From a checkpoint of a small transformer trained on Wikipedia.
Size: 14 layers, width 512, 8 heads of 64 (4 for keys and values), MLP 1344 SwiGLU, vocabulary 32000, 56.8M parameters.
Training: a variant of SOAP for these matrices, 451M tokens, 3310 steps.
Each number is 128 + 32 x the weight over the matrix's rms, rounded and kept within 0 to 255. Layers, rows and columns count from 0. Numbers have three digits each.

# down: layer 4 MLP down (transposed), 1344x512, rms 0.18, rows 902-936, columns 384-511
# gate: layer 4 MLP gate, 1344x512, rms 0.142, rows 903-937, columns 384-511
# up: layer 4 MLP up, 1344x512, rms 0.139, rows 903-937, columns 384-511
down902:104129097184114145110086119126151078111124129160134155168095130098147136098113129115135184076120108145148097081081150096149101123075127186088086116105117106137156135113142090113142087107142151103123120181143166123143134146185105068128109116122103111096091078155109174075165175091125128094154113130110152198173085093074150172118134129184165104111162119107104094185162145072075092142113
gate903:142105176130126074132098157104133134146109091128154096151123073113076153155138065137137111106126142115080105117184185111141147137152122180105179135158123130038092158129166133157157085144140123161098116138171193112176128120113170147148129154117092090121115127090156130136082189136084133156130127159088094178132133212125110102141113079105101131134128100152144081118117138167113145094090
up903:193128175110111119125142160149112140167117103111093085173135085090088164138128133130149130162141141095087088129183161107125083166142119201138153122158134114069114126157123133149192107113128123113163132114154142135126124186106172144161166116079106134122131131131136107140109153165086087183122142134092082131118103180128161149167130087101100112129129093152136138094134128133081137109097
down903:207094069079152141193111092174146126095215135132127095065139113115094103107138117162121083113089149088101095123139108152147128105091121185156132136107131155137143059134146155103087134088154133057054179125134150129109088135090178117113153159135150140155149099070035074071167103142156150130141091138150113171132113125133149147168073162136104128142178157115178146133056140154130097137113
gate904:027123095148148141149153126095154143122193117104152065069100103089128168161120102160083182123163119144115167091099117138110171109137125117110108082038162082092174177135156153083077120161067103060125150072195110089136109130122133136109135090089145173101142153134109090098162158197149103098100181104089110124107053138111135152126125125129123131139109131183166175117112153121146123135149
up904:127125127113115096098103146053059140133111152136103129119167128135114135157121175131139077078083088110143121144114157129108128070129093186110125132121132138142106143160114112111124125132087138126165105187123118143098151134114075182149132112106101111141091143124126108198197114133100158129099135134170092104109119146145122098119105138132160107118141143150150057108145089133106098173088
down904:120101133115123137145081132141146117096118146164102212080143110065097047142110174136104164175084093091103113162159090137150066107177141143155130117135159132132106106116091125149084098079106092192138138186131157150059088176129131140088126133100102114084198125141095150135137128146110137059101128162148149114133084102105159083171118187089138103107185152116155131112101082124083118175112
gate905:150155178068131155047115185114102130184098092111123153158145085102063118106097127151135120115105057104122139167137158088150129068074138116119112153151132168148168098158112155154107085152108148145137129153129093134073061138170123121116077121095145048095147156126144120150165149080096183113104073175151109156168149152062110086168141116180109095124066120129120076163122119131109122132134
up905:133142142108119153188137079149163133132167135121123148142062146137140157053117130114130108127188185130185110140150098190114116139141050185110149123158127093137108190098103167128148164108204138176113108105154185103165161082086131166163113112184086161107130100097148126110118152153101080092150151131156134088074099158132144134119112167118147129106117065143151105079093115168078135141116
down905:140140139096154140076083143161064140100067155132179167154127078181162198083077134185121079105081106158020094130117110097183084119119159105090136135172170135138125112153125180152100146049108156118107135126160110135137072121168121074105101114037121096131136171103149127113114172070155144092083129209099114100156102074151118105069173093167098094104110116084083130146103128129118183148126
gate906:108158175086114149170142137089127134202122096141116153154149077146124166158076120171145203066133142136117130224083058123184043128065098131139140106153041108124094059149125078113104170151120113095170120156140152131127112126150147177141118144100113128092172095113132179121115118174195132155121102115182132106171112166147114108234111065184105137207046185069161114136120146177131109058119
up906:094170181098154153132190157125053136075119159180153183096151205209089095142121229110151143175143142180113101151182086180089166094140128131125145136124115203120124140191111095158186147050070099121076213143179090106127122095181175094055092178108149147146050147082062101149111118101162110217064071085095124111140134146147151146134102149047116142122092145091034160035067126045091158145165
down906:118139135191080140117105092156183119135158144192168118151140145060186136170131134156136119108163081142146062098143145132092106159146150110125102063143164130176084171106105118112075142146093134066061182087161093170135111107098138077153146143131170127157136124161038079144119138092142106176105140169099124105132135070109112111176143172178123091128184078157091135135144132104114074199085
gate907:139074148184114157093140155132160141152115101104112145137170121161059158118176115123102135118113103141112125149118128116086077088134154128112107151122136139187122139063113159118150100121105173141099115150101130093109140113135107113063066131161121130098091126131144107169126123093083061110123102149054164121150142155113064105052184112162097158194081117055139139142120105149134123114050
up907:140153152168203126115163118153120082126099153090126137117139160136183126154144165098077139169130180123120207179119071132132128164153135155141088141074166121081129191166175146081109161186142120135163135157057140164097102092173127103137115113150126204156162136092149135193141133138142149103135139103186136084127147078119143167169129141107124143130146115105115146125110060141100068175183
down907:117150138169169172143144167147127116122151099173125077133152082135124149184132092134168112168069129113116113190135128167200129130124125105111154137103145127093113119225077101168127133093128103138164183106111076112135164179101108163113186106155125114113102196106101181058072155112097163055151187149136118087086137079169127160126090069110094071124150138092107135121110175081113132218163
gate908:143098143115128122158118121131074110104123109133141127156117085180100100113124124172108111118094103122141098158080138152099141174085153128113116139131140102101071094172121120120127102153117125151134133125172125146101103122094116120119133128112118095157164130094089162092134100125167126150077158097153119101126176163102112101116177130154154083152134080132081119138110140120102164125132
up908:132101116111148126176132123125114121128149108144180133120152074187098103096116134148087114086111107088181087075121152109096145150061157112152119096108099143143080118156142115128159116177127095205123129112210145167156158117076124145115118091090146115121167137073097107101155103139118118148103120118143130124157150177116122118093148117128116040173146125108121126131088192086132126122139
down908:084140098101153161203126149118145119139092158161103130141135112131182098069090099132128095108123151163103092149098154139146157126123112110169119148092126074081071128123112094103120118168148086125158097132197086123168092111167098113135112119088157123060161121140113112103109130200098116093089130177143154136169116114081136112143083072170144053116106118152127115093140191164155127066161
gate909:153167168125089135082143061104083056145106169109038156163185130228124072154163128100142104207197109116070117122102079141149144110133117159120142119198140071185168101060072183162143111157105102141183232119165053124106128140100093079155138132154123138139109129218152149119172105140130157114055159159111162099089115116049114205124139068160165151090161068149149102102110088081139113190157
up909:153158076138138151117113127159121225074116134172100144120147143144083113092096105148143118041165161173159119114140150095208166075130081192092177028098111086138098128150173113114127154125111135151099133114214036085118119147129185115226121123200124165157178177128128098139109119134149124223151155155150047126072117109073085102143212168136102187105090090085134119140159248146149091153087
down909:156146157110123125159096083111137088115116124126167138179138125106089079140142131130174108113105102107136105150122109130129107142096155128127148100173170122145121144132063145138156130155102170124109137148174135099173113090103125101116140128133072145139154145123158090145151120119153147161101140136098132096128147124097112148083118169123137091122144083187189112089134128123118136127074
gate910:133176097114146123126117098084123100101108115082136112165102153092150119152191144140087167104114077103163179092117159133091123112098102062179095141155113077090135104160111095102051087168157172150092061128121155088107143067047186100191113186092095104082113125099151088118100165153132105119056109108177132099161096146124127111136154111174108139117155168092134103178125122085140173170138
up910:132110056155103077179116175138170120099125147145173119097168088151073148159129152151146104180206164134109161150147090177088195103193114086124117142129126154149104177107157131143183147137109132107140112163101101101113101160155112129115057108168131102137117134080136193099198159119137046111106139119148114112146095169113112146060141120140173083085126150102096160131108091114224055082081
down910:121054104130140075166098174123131076145076089105108083139161125105153096118128175111155124096122128141187159123094190210138086125142172113127131139190163075088102110071118091145107111123159163064148125147138155090122167147149166122131142166099157121102162125122143154158138115181196004096127174163117118147161126152119102093105113170122103061173135087142182130158171107078159137157085
gate911:162127113150138129166141137137132125125110185099148138136165175108073114129079079189162094100114158154148109130164137136045143080116123166055134090160124186098143119106168137121182144081109108101098126144127162114122086104152076109148147201156105130121143101092104119162102194102070157143083118079099143136119122144150182120168156072144099195154157178127116147163183072159082119088110
up911:113091076127095128135139167149120073096114145134110073100102127123149081121118178067146143191127094144116139154079169171123089162199097087156110145154131094104107149125069113120170163065157136169107113077108139171108106174130189128137121064103113118186142128137110166085166127195151089155115179200143137078179103083125146156098064140085157068081134130109137173080125133098164112122186
down911:107116065089100137161125132111109063099188146140132133181071147114119117149122132079116209127098161101150121143162116148101135149141094108152099073082127176148079166088128139051052144101105111118104098125081136118143088127128094141145133126099164095188117141150079123124133121202066131148129140152105122110115117109054199163141126111087182095104153225153133147111115126126160134087133
gate912:101157145090103117099158113135151114154144151139110164119142101115098125142154157130090121123162148178123190105166149067154104103159156117111151093143103156128143159131149109118149129152113135190157113192074103110137110135164110078101134120131063118108145141158111110121137131144133104113136085120136149142176103121138137149129119118121111141093160164106138115109108152128117109122134
up912:089148124182117088156173139130146124130089184164167111100145082159124097158135118166086123163131125139165053122129121116132108103127147127144137133099147129153177172090135083148116136115178109125139155137164138126117158141138118105092134122161120129100169134114120111097105123115117111125135111132145144142109105127157175142096110127140051146104140126133106099134138082130129104139140
down912:133138147092076113096069097106142126125112111093165124121168123148161119124173070159120070131114125113122152118072126170131105190088096153143165123119100145110118137090152124144162162057083118158092131127120124157105167106079126095143164079171143111190111132141150119120166130118096124160129183126122121142115091122081045141150147131143172120117134130189117150117118104111130144118107
gate913:121147197080107171122122167129081166121081144127122105093111106152088142114137169126162130090086097140134157140131165179123135168192109131111166106156135154075145111094107115147139124103162156122108113178129091093152130092093148157122179145127105100114132093082109134125109132140068127124115194136153103180164101103170149134149087115109146161113157115096165109183086084196124117070127
up913:164110093099159121149056159155101108132092129140144163097170080127156150125116150086082139108167075133139172148157165141149122129129127177129028147131105119139162129085115099177135187083164142132081158130115136112109170109141155094173067119141105117109079100058166115114126127170162094159135092158107057106191108143102168181115116073144198157121094119184132125122149168147134144114191
down913:117114132113154164109179056151087124074194153140121132119087107222123155146120148121200174075073093116128133144135160150146116190115156111161176142177065111114119087161138120093155128093142143126118086136206121132148129074118150135186179135105148119099155114112154155082143126128100098109101154106083073118096114145161095119075082129151125071153132159114128139161186119170094054095089
gate914:111156146123102138085141170096134116145082131110113186161108111128116112144103177104112118141137138161156102137127141107123148123103119117126129168111114141123126074137117116129088107111153150102088152105088136143128127121105153123105102071159144145139079168084114155129127159117137107164125164092126087143110152159113176124165101171159114116131095165167097134181122114178134159175135
up914:100139123160114137119074126153136148118105094143109125093145121179139146128134156145174141131113089122139094109137135146193103153101188138096101140104113154103132148117133126156104115145089143156102207080142139102135128126134115138124168140147105127080137152118179124184118166109160167109129116148095110107085128111144139131126148147163123137074121111103159110151126159097173147162133
down914:154123116096055105082092126102195113113117122181133139099157107145128138090127124170194122100117083086191144111209123148078195077136119072091089128102154151124141156149103133157153136141104156105139182093124116147093107098149126123141131098109107108122195114096098093109068087173111109141107119131151125119131134092147090082189164102127078123105127141178142116152131121175100120078147
gate915:079130079119143146146115140109122153095164109126093135149173159164155123127058107109161190117132098180086108197123115121096139145094094153163149122174126095159081112106121168170162145158142125079096146108086168107166156105181185017116158147128148177145138172107134109114125217157111110130058107176184081103097149110094111146184142106089117150126124152147133121164126153232169153167097
up915:156090168169102152164163128061111107173079102075100113102121101095125175126197138114122084144139123147194142089139130096087120072133163102000148119109096176125166121185165134121112087104116190158147144069107130186152088138100105144122178093123099131089105074123120092077097097084137142175116168096112136152087137174109147104103109170154110129146107154175121124097115133089116083140106
down915:146109130153135091087106125105115164137107160089077220126168043136154121135168064169114117119177131206094151067138107128184117101095147181092119117146093167127157145116168176075103132069098154161071128093126104130076079152084096159121146143097086138147150087138122149122124124121157070139154141087177140060134137172086146092179185151132117145155107119168119035104194061100097103178084
gate916:127090123130157106133111168167102129163131180073173123141110118144169093134100080100087116116139136079133176134114124158174093116142075200118093173147125130105104135164123134094191130159106133125163113141110170083097118120105128255135094154144183106080044088157094144142134135108079108090175110128081127114090139157182160157108150115162118165143099151178148196121147136110153155143139
up916:136088073141127118114103131136061125184118135139156166096166090141162058126145148135125120116117143103099126071104117129111102094061134166177140138120122138165128141124116124189164154104102150160138146105079167123034145154099166107113140163159105167083152136159149047133107145137163149073148149173128116169164147111180132129131104099095161059150100114144121147108136181126090177158162
down916:208136188133107152111126088096071168169124054188138119042148069156080124152121120134106123125106157137109112062130173152075108146137117105122109130119067085135115149185095139214166190166117093127139103129115070166124110165092143083076086176149155116093132153157166081124189110214155102127117097126162075175148128060131098161131116138095154136116144127166102119132090139144124165121107
gate917:189123151093121105138072115121120127159164102190112135207144130128141152135167132106104124108120178142165088118131115113104067147150059091094130110084103071156111149131157155160133119189199117149153117149138104144108104124126138126140136154127131087200091054111154201166139075113118126138127142182108158127078133150155144143138164083128091087135162129158110149117128108105137168137126
up917:055137101102123120080197147103114153097117163102135131144129172132147103113131160156140139168129066101062110159142156110132150086142130174165130176140135180130141107129079144099183144060050098120098125112164085123121172138132165105118125133117156186089146189164142079164130144119118112111093177132164084162150125149135145103121086178125193093089126097136182138131138145184119089163114
down917:129100120070133131117156218133152207097129130156177110139121077122109115161155177116098088146126162157213108099063134190139108147183097118165086113109154104128097081140161191114132141123124144184184149184137111163160115121074152115117143131137179097160149142157132129093117109101108159140153139127102125112090152119075142157143127140109104109136127167149075193129112180103135094093145
gate918:152089130112161128141125133174161062208100109138167113124136113132185093190109096151134213062148180112128123176123112165118142177120127188045114130177189153125142208095108103164080118201108124107161119105140095155159136130156155163148147166141153110115153141096091137131138207112116172194192116107184150147114148060090110180154149110136137100166098121165113172148129120041151116186214
up918:180140153095116150088100142120105168200162161135201106083107018144169082090142160088164131113115092062165114123129141141156182083120107173138183097140108176189095072112090092115100103112160196231176046136052151110167062114057120171112158163090126163082100180117103137154152078208102126131127095075205148098097112166075110135114130109170121113203148097072091062131103112123117106081178
down918:144219144074125141139127120126147049031137097227109129163092127116063136154145082154132160155148142147076168166203069085103097128134133130112074085176174108141098129136124186104128137105136097183181141143102110108120199168153179140148176103147128113149122097167133161099096152065107131126094145137124125092127170150160112146097156137083096137109151125128173137143149177065126115109145
gate919:124132085130105129152125151121125146098060120131085097149115117116158150087115086116127152158173110107142060068146146162090148101131109107152123107083147113115121099135101149166168152113108146153098122086167103160140100096083181130123129106156099095141106136057192147127171161147164162070163158109140122162134127116096083161134147104114137117129185099155163179071152135084140126103087
up919:136139088126097186168104167106153133144142064101141091158111091123127141113104110114100122131141123057077061089129126159114132124151119089115144091082120150124123110079084170153123100158085124121079128082129125204154088128077185135113154117133099114145156144096182154117098115158158108099111164125144152124135141100132106158157165121160157123086193108125180151139178110142146125085090
down919:102213131115140161073124083152129089157111135146158117160177065073130099056138134108131156131110104081107196093118124163107138155145115080094138097134075136101118161133058098086123105170152109161173138151051160185118118158086120088091132130109141103141112162117147098113156090181162109099061123101092062080158160128055137148131185124063105067171179125139120135104209098131116110131122
gate920:070138122155148107136204103157125078044149093149081170171146190049056131036082076182105126149130148117052135224115148135156163075112186127181092165093125226139096144167073149076166116122082215200087107155073064125137173078091118118194118138151089164089138105117151111157098124125150125158045092099129141128085146156110127107149066079086132084109131078179112212111064130114170093135108
up920:101117137139111205075057063139138101100154091104139115159149113100107141109123056188175140123110187091112155132132064150112043102121115141122131075125134075151115170089155133114078189153162143151182096152076136136134056109179098145095156124160175111106092083139153209127183133130115145077159128114166160206088168117127089154150115075117135160159150100136084107092155020138120125141102
down920:072089115175148144083153090150153112102124109156126164140192117086118202114129070118149140107125165195160101112102132079129113093136191133133137135163132120162155122030183128061104097143125124108115148103163145105148071078118103147112134159120152147075185143117153066154127069142135144142049085233143164128097109106114175114129144085117122087126128138157125108105143174165137143109127
gate921:103103089135140071160141139132088116130153092092087154105114137145157046115124133136112182108071162153149138140141143184162209068163161174115147140130096030118117134133174157154113123124117083154142112087120077063139111103157136134121105137141127149118084099095122110115109134132132149147165181130155151172129119146156181107169142144129173101141078090182149141101135155110204130115155
up921:141127123183118107161152136156109161135183143070092123088115145100117115131153131135174129094084147151110121111162063177162198098144157134113129086153098115090064100087142154171114168132089075135186093099115123095138113149164118171136087094133104171120148111123134116143109188141121168095168147159162129116153113174123176113202126136154162096099095112171142126145131126175136116092165
down921:186122120173185141114104126146184166111167155171085110061161087132171101129141191107191114107130134177184150129131112128159098121145139094123152173155135084158118141111106165134112123172122124088154123117111161128079168176086114120121118186100134118090107132129109111127155150145118099070121063163048189128093134150097175151156091164135078167110128118141126147178113120193142130138101
gate922:154084138165150144151149166167131117142123145148118092150101149113119107214155138093072143126130151112088126148160104152151153133135154125123133092136160169130123124131113081130096124067126163171181132077161099114098169092164142090151120154147127134191151110157110122066134113122158143162149122156127070150087162118143146171143102083125119143090145134119115185105141130124110132119207
up922:109157131086138219117113118116086096136125076116128151169163105101115125116155129124183118104149125161139166136098124103139131147141168128122173062053085134127136170134160148082113109187111094160110162092133120199115108117124152116126100171129163129134135130107125109147157105165106127172142160112104154145132124135120147144106092172130127073144108149101092094105147107133100109128107
down922:159147154116102174137139102162103151091142092176148140157134168102184139136155114121133136121090155113091134108155134075112115107175101109136119190171114148148111128127129134100079142105159148123143140138115134126148135154111206070133145076129136110130112123148177178169109139151125135151123104176138163132133103137157197099116139118153117132117188129172160129136135095126142142151111
gate923:066116185100012094185226128071009118166169118137106147245148077135074120174156175158098196125164129103106164148207124137086137152207219128155087096205079059174089130164103126152138227143177144232064218139126097062122094149143122162131163066163169196217127121123138178160165123100123100107118106186050156093086131121023192082130172139110167079092141118134117124156089071117099132088084
up923:074116075130108124126123113255073164193209087012086076081125103148213132115125206098136121202000029126075164098135173048027095052096086188156124123138127088104050119185133116107255208136041075169067128111105192108153115145219209191199095251108090185172049225161083162116169049158072110152184140140160214179053084129194108035179052225111153035230072108138191110033128081089112135079146
down923:152154150148127143161170202074144138134150066138157156199106125075084088185095137143108184100180170149170107119117042148139112134147110080149119182079155137109138163112144121184112155114173174124100144114120081142159103178110116153106151109127121118122119092107151165123070188086195133118143139157131079119139168148137113177105146085078148140083139066174113138133107134159156163110137
gate924:141112170085132115069120127084162128093072127085130110118079079112077080138170163127170133140128111123134106157136157201156176085111141184137134118253128140107120182139064107061208108133096192218111094086124094123197122133150154110158178194163152139092139100123136120117130130056093147150124198130101163123153160164113210111112121103079148097156079075029161077162047100123112065130125
up924:122157024092157137153110187120122084194138101104097116150104052131129138113142205141176143058120096084125136107157167124049109142136114062130117135119099071133142115084144161121046146127104114113153089174154184113080046136117200156103033173074161097165108149101155054077124148087103107158046113129116054154099157118148124107200163117224091150133073117141144157146085092095170101115135
down924:141136110074143108101139158157173163137164082138126110150060086142105163089122111129151156171154095083089134159125137158180140157121121115127168125129179132108139118133096152095145156134113140154166141107172102131148148139141176105171153051154129137093131113110135134117085114114181117119167192104148110036121159154131125130128028170112081125156214123089142142091187103151064152148162
gate925:111099123181157123209080151106174100137137150174122128148128145132141086133105082084131147126178145122130167165115117159132098134156160163159152131113127095126109178139108099189120172122112081133182177166142007149107131102055151148121185081113141134164121128146069179132141110109152133111182159097112085135134101114132135110139160118114144167156064126136087090147136163162095109188132
up925:166062117150125101122167145194175138121123148144125138136103159155188136150144106095115159133142119108155107108097142140103120092115130120111149139110170139130113115129133108128122149109099104129195171150149052164093149159146106171106150117109132102126113147142125161126097156121143130087127146128125135132124102166120126117138169111172091189105122094154087120101092141117105093148119
down925:083132128135130173136083174162118114173115119148194145164115107122121167085124163160112169139162062122107093103110110125094109136147112093157117104131121160158138123137142132142141175096037094149151112204139089161135106147128110101121149138142169119143089149116073160109142137131120131100145111132107134128106127161119075142134103151163093139146128117080131118093106107140037113095125
gate926:143085151145185135126134161162113126107170067103139086063142117132101186094148125140191150119150160136156103159110101153112105141068185086101147145117163139090168095120154083140106124109136109130149089123090166126131125165122116126119133191089148136143112187114136126136190100126163135146126066126170065182078116151162172177109122130115140193141090124091171148133116130123124113116097
up926:122119081097137112152147158151119103131128120131123152058076132146096155175154137133150134111133154134174049137146070183186098159127136081144136109143099156111125137115105183071115097153131145122121146177098087130109123125063110174109135115109148134077063108134103108171117129090125140140092105107213148160103113157141135148050118159175078127197154085133097164118112073106138145083155
down926:097149108075116178148092123109098165120129132070155071139156076096135192058187199116164148117088139131163133102137119097099159153130117093167120131135142107067160151159132095159127097140181105113120146106115150099101181092122129093133099144145139131149200107144106097185143139132107094147123132105152078173075053118078154201125116120171092163121115122163129152100139124118091129095139
gate927:089120127117117117179140119130078083160126098138108159172093098119139180160120099127123117108161127111117095126169145161078105089117070105117123112152147084146117100119144147108050114137120196217080075113122066161090097110133148185087119102153090138163099148124094133109129154100170092082128155117169067162116156155219075132159188143103178190130175122081146111137125126081127136172118
up927:113123100139155118121143136097131082130099138156161119231093104111141131131135121149116139183140078129153074142095070079123139114119074071207073148185184101123118127149158097119173187139116138163128183163128073164063128141099100146112173179133076094152163161107085118153121117187177116111079155058080127093093087128180125142107146141127190147165089093086128133138110097089084143061144
down927:056081099104138140140085156163068059127131176136111124168087083124115105077060139100106053202117108169142077117174132138160111108144086099135130117135135154155098176076119101055121146124171160176094087140127110156117139067139142121109084123134123144124095161146144122170105135149170128141147169098076070074076129133154117125117133104131110121091251060113147138163091113111099151144070
gate928:148111177187166173184127140099108139163128087192062125153166090179144138123156147145135186155151113098118140124129124190066170093155101146104139132136139077113193124116107159136116121120100075127167186093099167141141102126179145174141150106137110155162129127097123144112130121138137114152154167159145125076106119168180156137130135108146117113128106125145139123115090097103070133170149
up928:145178141130122147117149124125138123128138106086127130070132134136148101158145111139178154164145113154132108188124118107163141160073112173113140087133128096125030130180167121138133112100134134136092104146116086148130064121149109052120113141125149111095144125104129122200059122112156152159102084124103098146097112155128103108106160113144151146119129134097143130137142116093137147155151
down928:085175088107112101096117130117134093102139082125174153164194136130113119177086117159167096112176116141159104121119124124207100159127069117150177100174155083157100119139177139102161098104147106129105085101130091175131100130109142109153131108138132127122127134149077142102074105115098168080158087150161128104084072101130129120145168152156178085115150134075135130126154132164109095117198
gate929:152170129175109149118105133145095187109167139115159111126128189167167136144156136164158161115140160080093128118105133157064148094117139119175141174166100160087101167086129104114139124182113154117157174147107154178108131112162143132131120091165145161109108135133132195140147147142108079131170182146172150076142141131131111118134140127100174106154162163138149156107098106104107099125180
up929:116162201179079111142117095142115137123114145147120063123140133117178163127137134150170147141149161066132127137107109112106136071126084113126148125175111153093139161117111070114153134185145169101169172120092104160085163117136099106133129077128140155127111086144147192120135148182106112152141160056212158095135132128152094144121125161115175085163151170147140105123126119128116096113129
down929:125154121102136092133072173143160142113120146095121124161084130096153143112117043187122103108122120081130166116079111104131146030148138106117151107109135115117142129130099148113202096099193127147161148104103122128144128140186168067091106087106118130131100104145122129120154179099124138166089128125158104160140166145099186129103118169096161134090112161108158174098053133110122110075124
gate930:148156100132167169191077123109154123067106162106123173158137128231121122149180100179120120134134130109060097147140162131109170110098154166119120152186125101132149000081094154142092123150196076152121136129097120139127093091071109085102119114150154090113097127088143127140066085118124156095161154096156142158146132151121164131093166180172151108073164122148154091089131134114137162156123
up930:148141107139119094110161153106103167133168137118100086103123137133130173123109128077144105084122132157120119149144098143140107158137089050141141107137132101154121217082059069093142144104093184136159108146241143135136139151165134158145162114110138114124167082148162160126118066121111120157114094144157125113134128107085125123126163081139135072151029131078112108137158150115118140182131
down930:115136154156078085102137130097147171101101125140131133169110105100160089143093149091108230124161111159134084106114120129134123161118089159113171080086097108132139090073154138136069176134094078126147124147039167055118106140166101124144128123146111111138166128112126095125115142164118176173095115177103139122080174092057119147091205062129097115093064105144141116111122178110071169095122
gate931:099117172115122195038084080120110180161144158117069092117090151156168070041104150158126119065155161178094141085121108221106120128136140088102098216121120114130116094087138147104128130125152118157130139127099146111132150137212138138141150111188197114120153122105134125161093167122145129162145093072090086153140135139057113159110138169162161096102092107151151125088121106105111100143177
up931:149140107078107143164124117132094156097100095115134126085140133148185093068132108138137139097079151088087110132082119143170125120188134152116133103110160081118079144072127134094111152136161095118110120141142118110072176141088095138112162105177165166111114102127114106156158093062092114067117140132123096118137114115092116114113122110141056090102109132148151147107104178152116135088096
down931:113137106110156143169132112133113178125135097126179089140143103141145165141108149126154157151112100132123096093197116106163114122125134117132089149124163152033099165102121080201157157141149098079158148115100131147181086188086132137178103105124136167124128138134117124190144138101143071140160143125127138096149096133117152173085084108093088125091172062196094175133144130116109126081084
gate932:076099156162123106171077149123112067181074123144146120200113159163165147122111115133135187135171146080064109143110089188068095126117106165025146131156115111134114136114074141139173185129097141209067086094139143127142135087122138050135150166096092121126155165130097170079169164089108156122158195117130112118101058179099128088118110113134168154092106117155176105117175133102073147120128
up932:058112060139136111121117156110108041199124129137106138140109117131152136102139107149117178077151136166126107108102138103108135160119077146137155121154104106148145091026069177119135156171175202136095149144136103127158112096131113146144072101151091136143099173079135129157189086099130109089122106128154112173152112156112116095075121135140118188101116076160145112105191165150084087155180
down932:160119107165188170139171128103127143145102094133135119101143133138157156165116136154150120128109066131134147175134123143117076197154131106129116187099113128164120171114136155128107122175114070102158096117132126145120162161155176126101162157107150106155077093151107130060134119117142105147134081122146097096113128141149134106115158137114097134149167161114098153162169154096129141157124
gate933:109127116142115146161101144124141151178181123102130118126116135114112140131161134097116130113191117137136108178124093103103178162088108128096183149153113137116098137122117081158116093130125058099168157108103102110120149120120158146174121113074083165152112134099097115198150122151099130131097128142087111140112082108163172123117093073104118134146061117139168127144142108166147165120122
up933:115139117109142133135157160128110120066135163144140159115101145140160118120136123103130126161101164130132116096131169129131179121099134102152111157176144167091142145183185125130134134124149150135046132110130129116118130142094126115177153158081131133157196149110129094120054164121148088119133103134110130105168141127094143128145102143074105157120098177169115167151086092133179078129129
down933:111107091116145076139121051122145180119176167086157156106155073122132117202135129129098143134105135141106108065161121117126079151170135184130091061097134121119141115107116150164059111118146111129096128105151139177137101127116132138158133134119137140119090131163159128148106159096131097136167171164165166115114121097103131112142114115158137150079144133113112131161116146137127147155116
gate934:171111133161120105081109159134111130158151093107108089135120171114157145091113154147123150065157125145126110091099121144053078118147118145117120141117146071089147129095136102116183165090130121138134095090091128092125158094174154092178125148139131076134155100095129132097142135039107108131085148169129111156104126124140194125117165146176145093134144080155155155153139076131158109105124
up934:176143108155137085107131189105084120138107157115098155100079126138132156105084100128140180112150120122157133103124157155079076074130112093089153124103139087146142129121190128153147164082114098133119092088079109079087134070119192165190100113141114089056129089074110125177088065063155082136123126117148126166087130073094182128142086111166132138139091101126170075158208126168159157051145
down934:152205145142112085069106182108149092119076124118148155095138178109107192017142120123180149095130153159156072078117165081100110190132115144134164131146136100090137086082138146090151114108192135125106147168068150079163174098164107145096141125133088097139168168159143129171149174088146123126118106150170116160115081118180194187124118170148102165069168154147122154128136115113142135129169
gate935:139135085162150062087084201111135089151103145149107166152151100097123104190093096125124157151101141133090163173128186091137137169214114151085173109104125178163102082135109128197131081101048044059162102127123162086075106191080150149052117174176142124185134140123094118154154203212158123129107191212166167118133087102119210131109169071131074115190101078085125121165093184150096094080123
up935:098113120104092187196170106108112103131183120128114108108142148121100107058088109171065100119099080147098114129089188206119112153064141145118181112103068204121184127171086198061119079215119101196158106135191067101114094149143169121135077149184120176137141125209110073107054139150066108165126133076103162063144081110127125088151171142171086079132188133103160113082101176174102146142142
down935:155129102148153182134098115082137087148122036103097099168136152094163146106135111143220139126162131207248146079182172198158123091102139146106072179155158102071136147119127144124152135176103132121076186099125079123113104111142134094115123193121082122108108159147153118115116113163170129195150078125108126141097138078121083061158118143104113116127091125182081154099141189118104161119168
gate936:095095151098146108155127109115110140097122128144153108090135153176120143112130096163128078101097138122126120125131115134110121112117127117140130092152148104079155109139114189109129103191128100114119164165116125112113129074103111079130130154179137077116149114122135138085165154161146098141147102137099159145108127116196125145112181111146112111118099090139167069118156161105104110126114
up936:149111131053117155117130150123119118118131095163172097138104127147141149097148134106158143166091089139084168117110139105125145140162172088115073151169134109152155126175143108140124094098199129084129112124116128144161131147104110124136121129122109124077163094119086123122113141069129131147123098186142112123137178151118128067141116122131158117162108107133128123088080135112097096138100
down936:174151151134134073146139138104176140150123102085122121145107196141140060085135146179160138128192143124131091125134140153132142156137118109146091119119134115152138193120105078130186131137210065098137120094131155113146154103127124123184078133199189118175151132128064088114187185168094165091103107170122144101176138135076103126161116079151122083119096142120122114188114146163121131121115
gate937:113089148115104106205080134165030168088105112172094102158197090163119172148153165131152138205147145123075042056102119203109129112135178099103151102149105162107162135109139093110178153073125186126086094148137207090143149164123117144147126062132123115107148179077086129148126064073129106162091087136142158148162200145091161108191102128113141131127070084203118069169107144140051102103120
up937:104128105094192186149094137088096161177163086073096122138122150151120083074163082120117101099179162126148102148120149099083150127079209109095124101071132153074104129149074123133062126137126153100150125122153141092122161128145193165133112154132091139116120183179121122104152166183095111071106107117123131100133114118161108193111167111209130126130089123058056116044139166086125114162119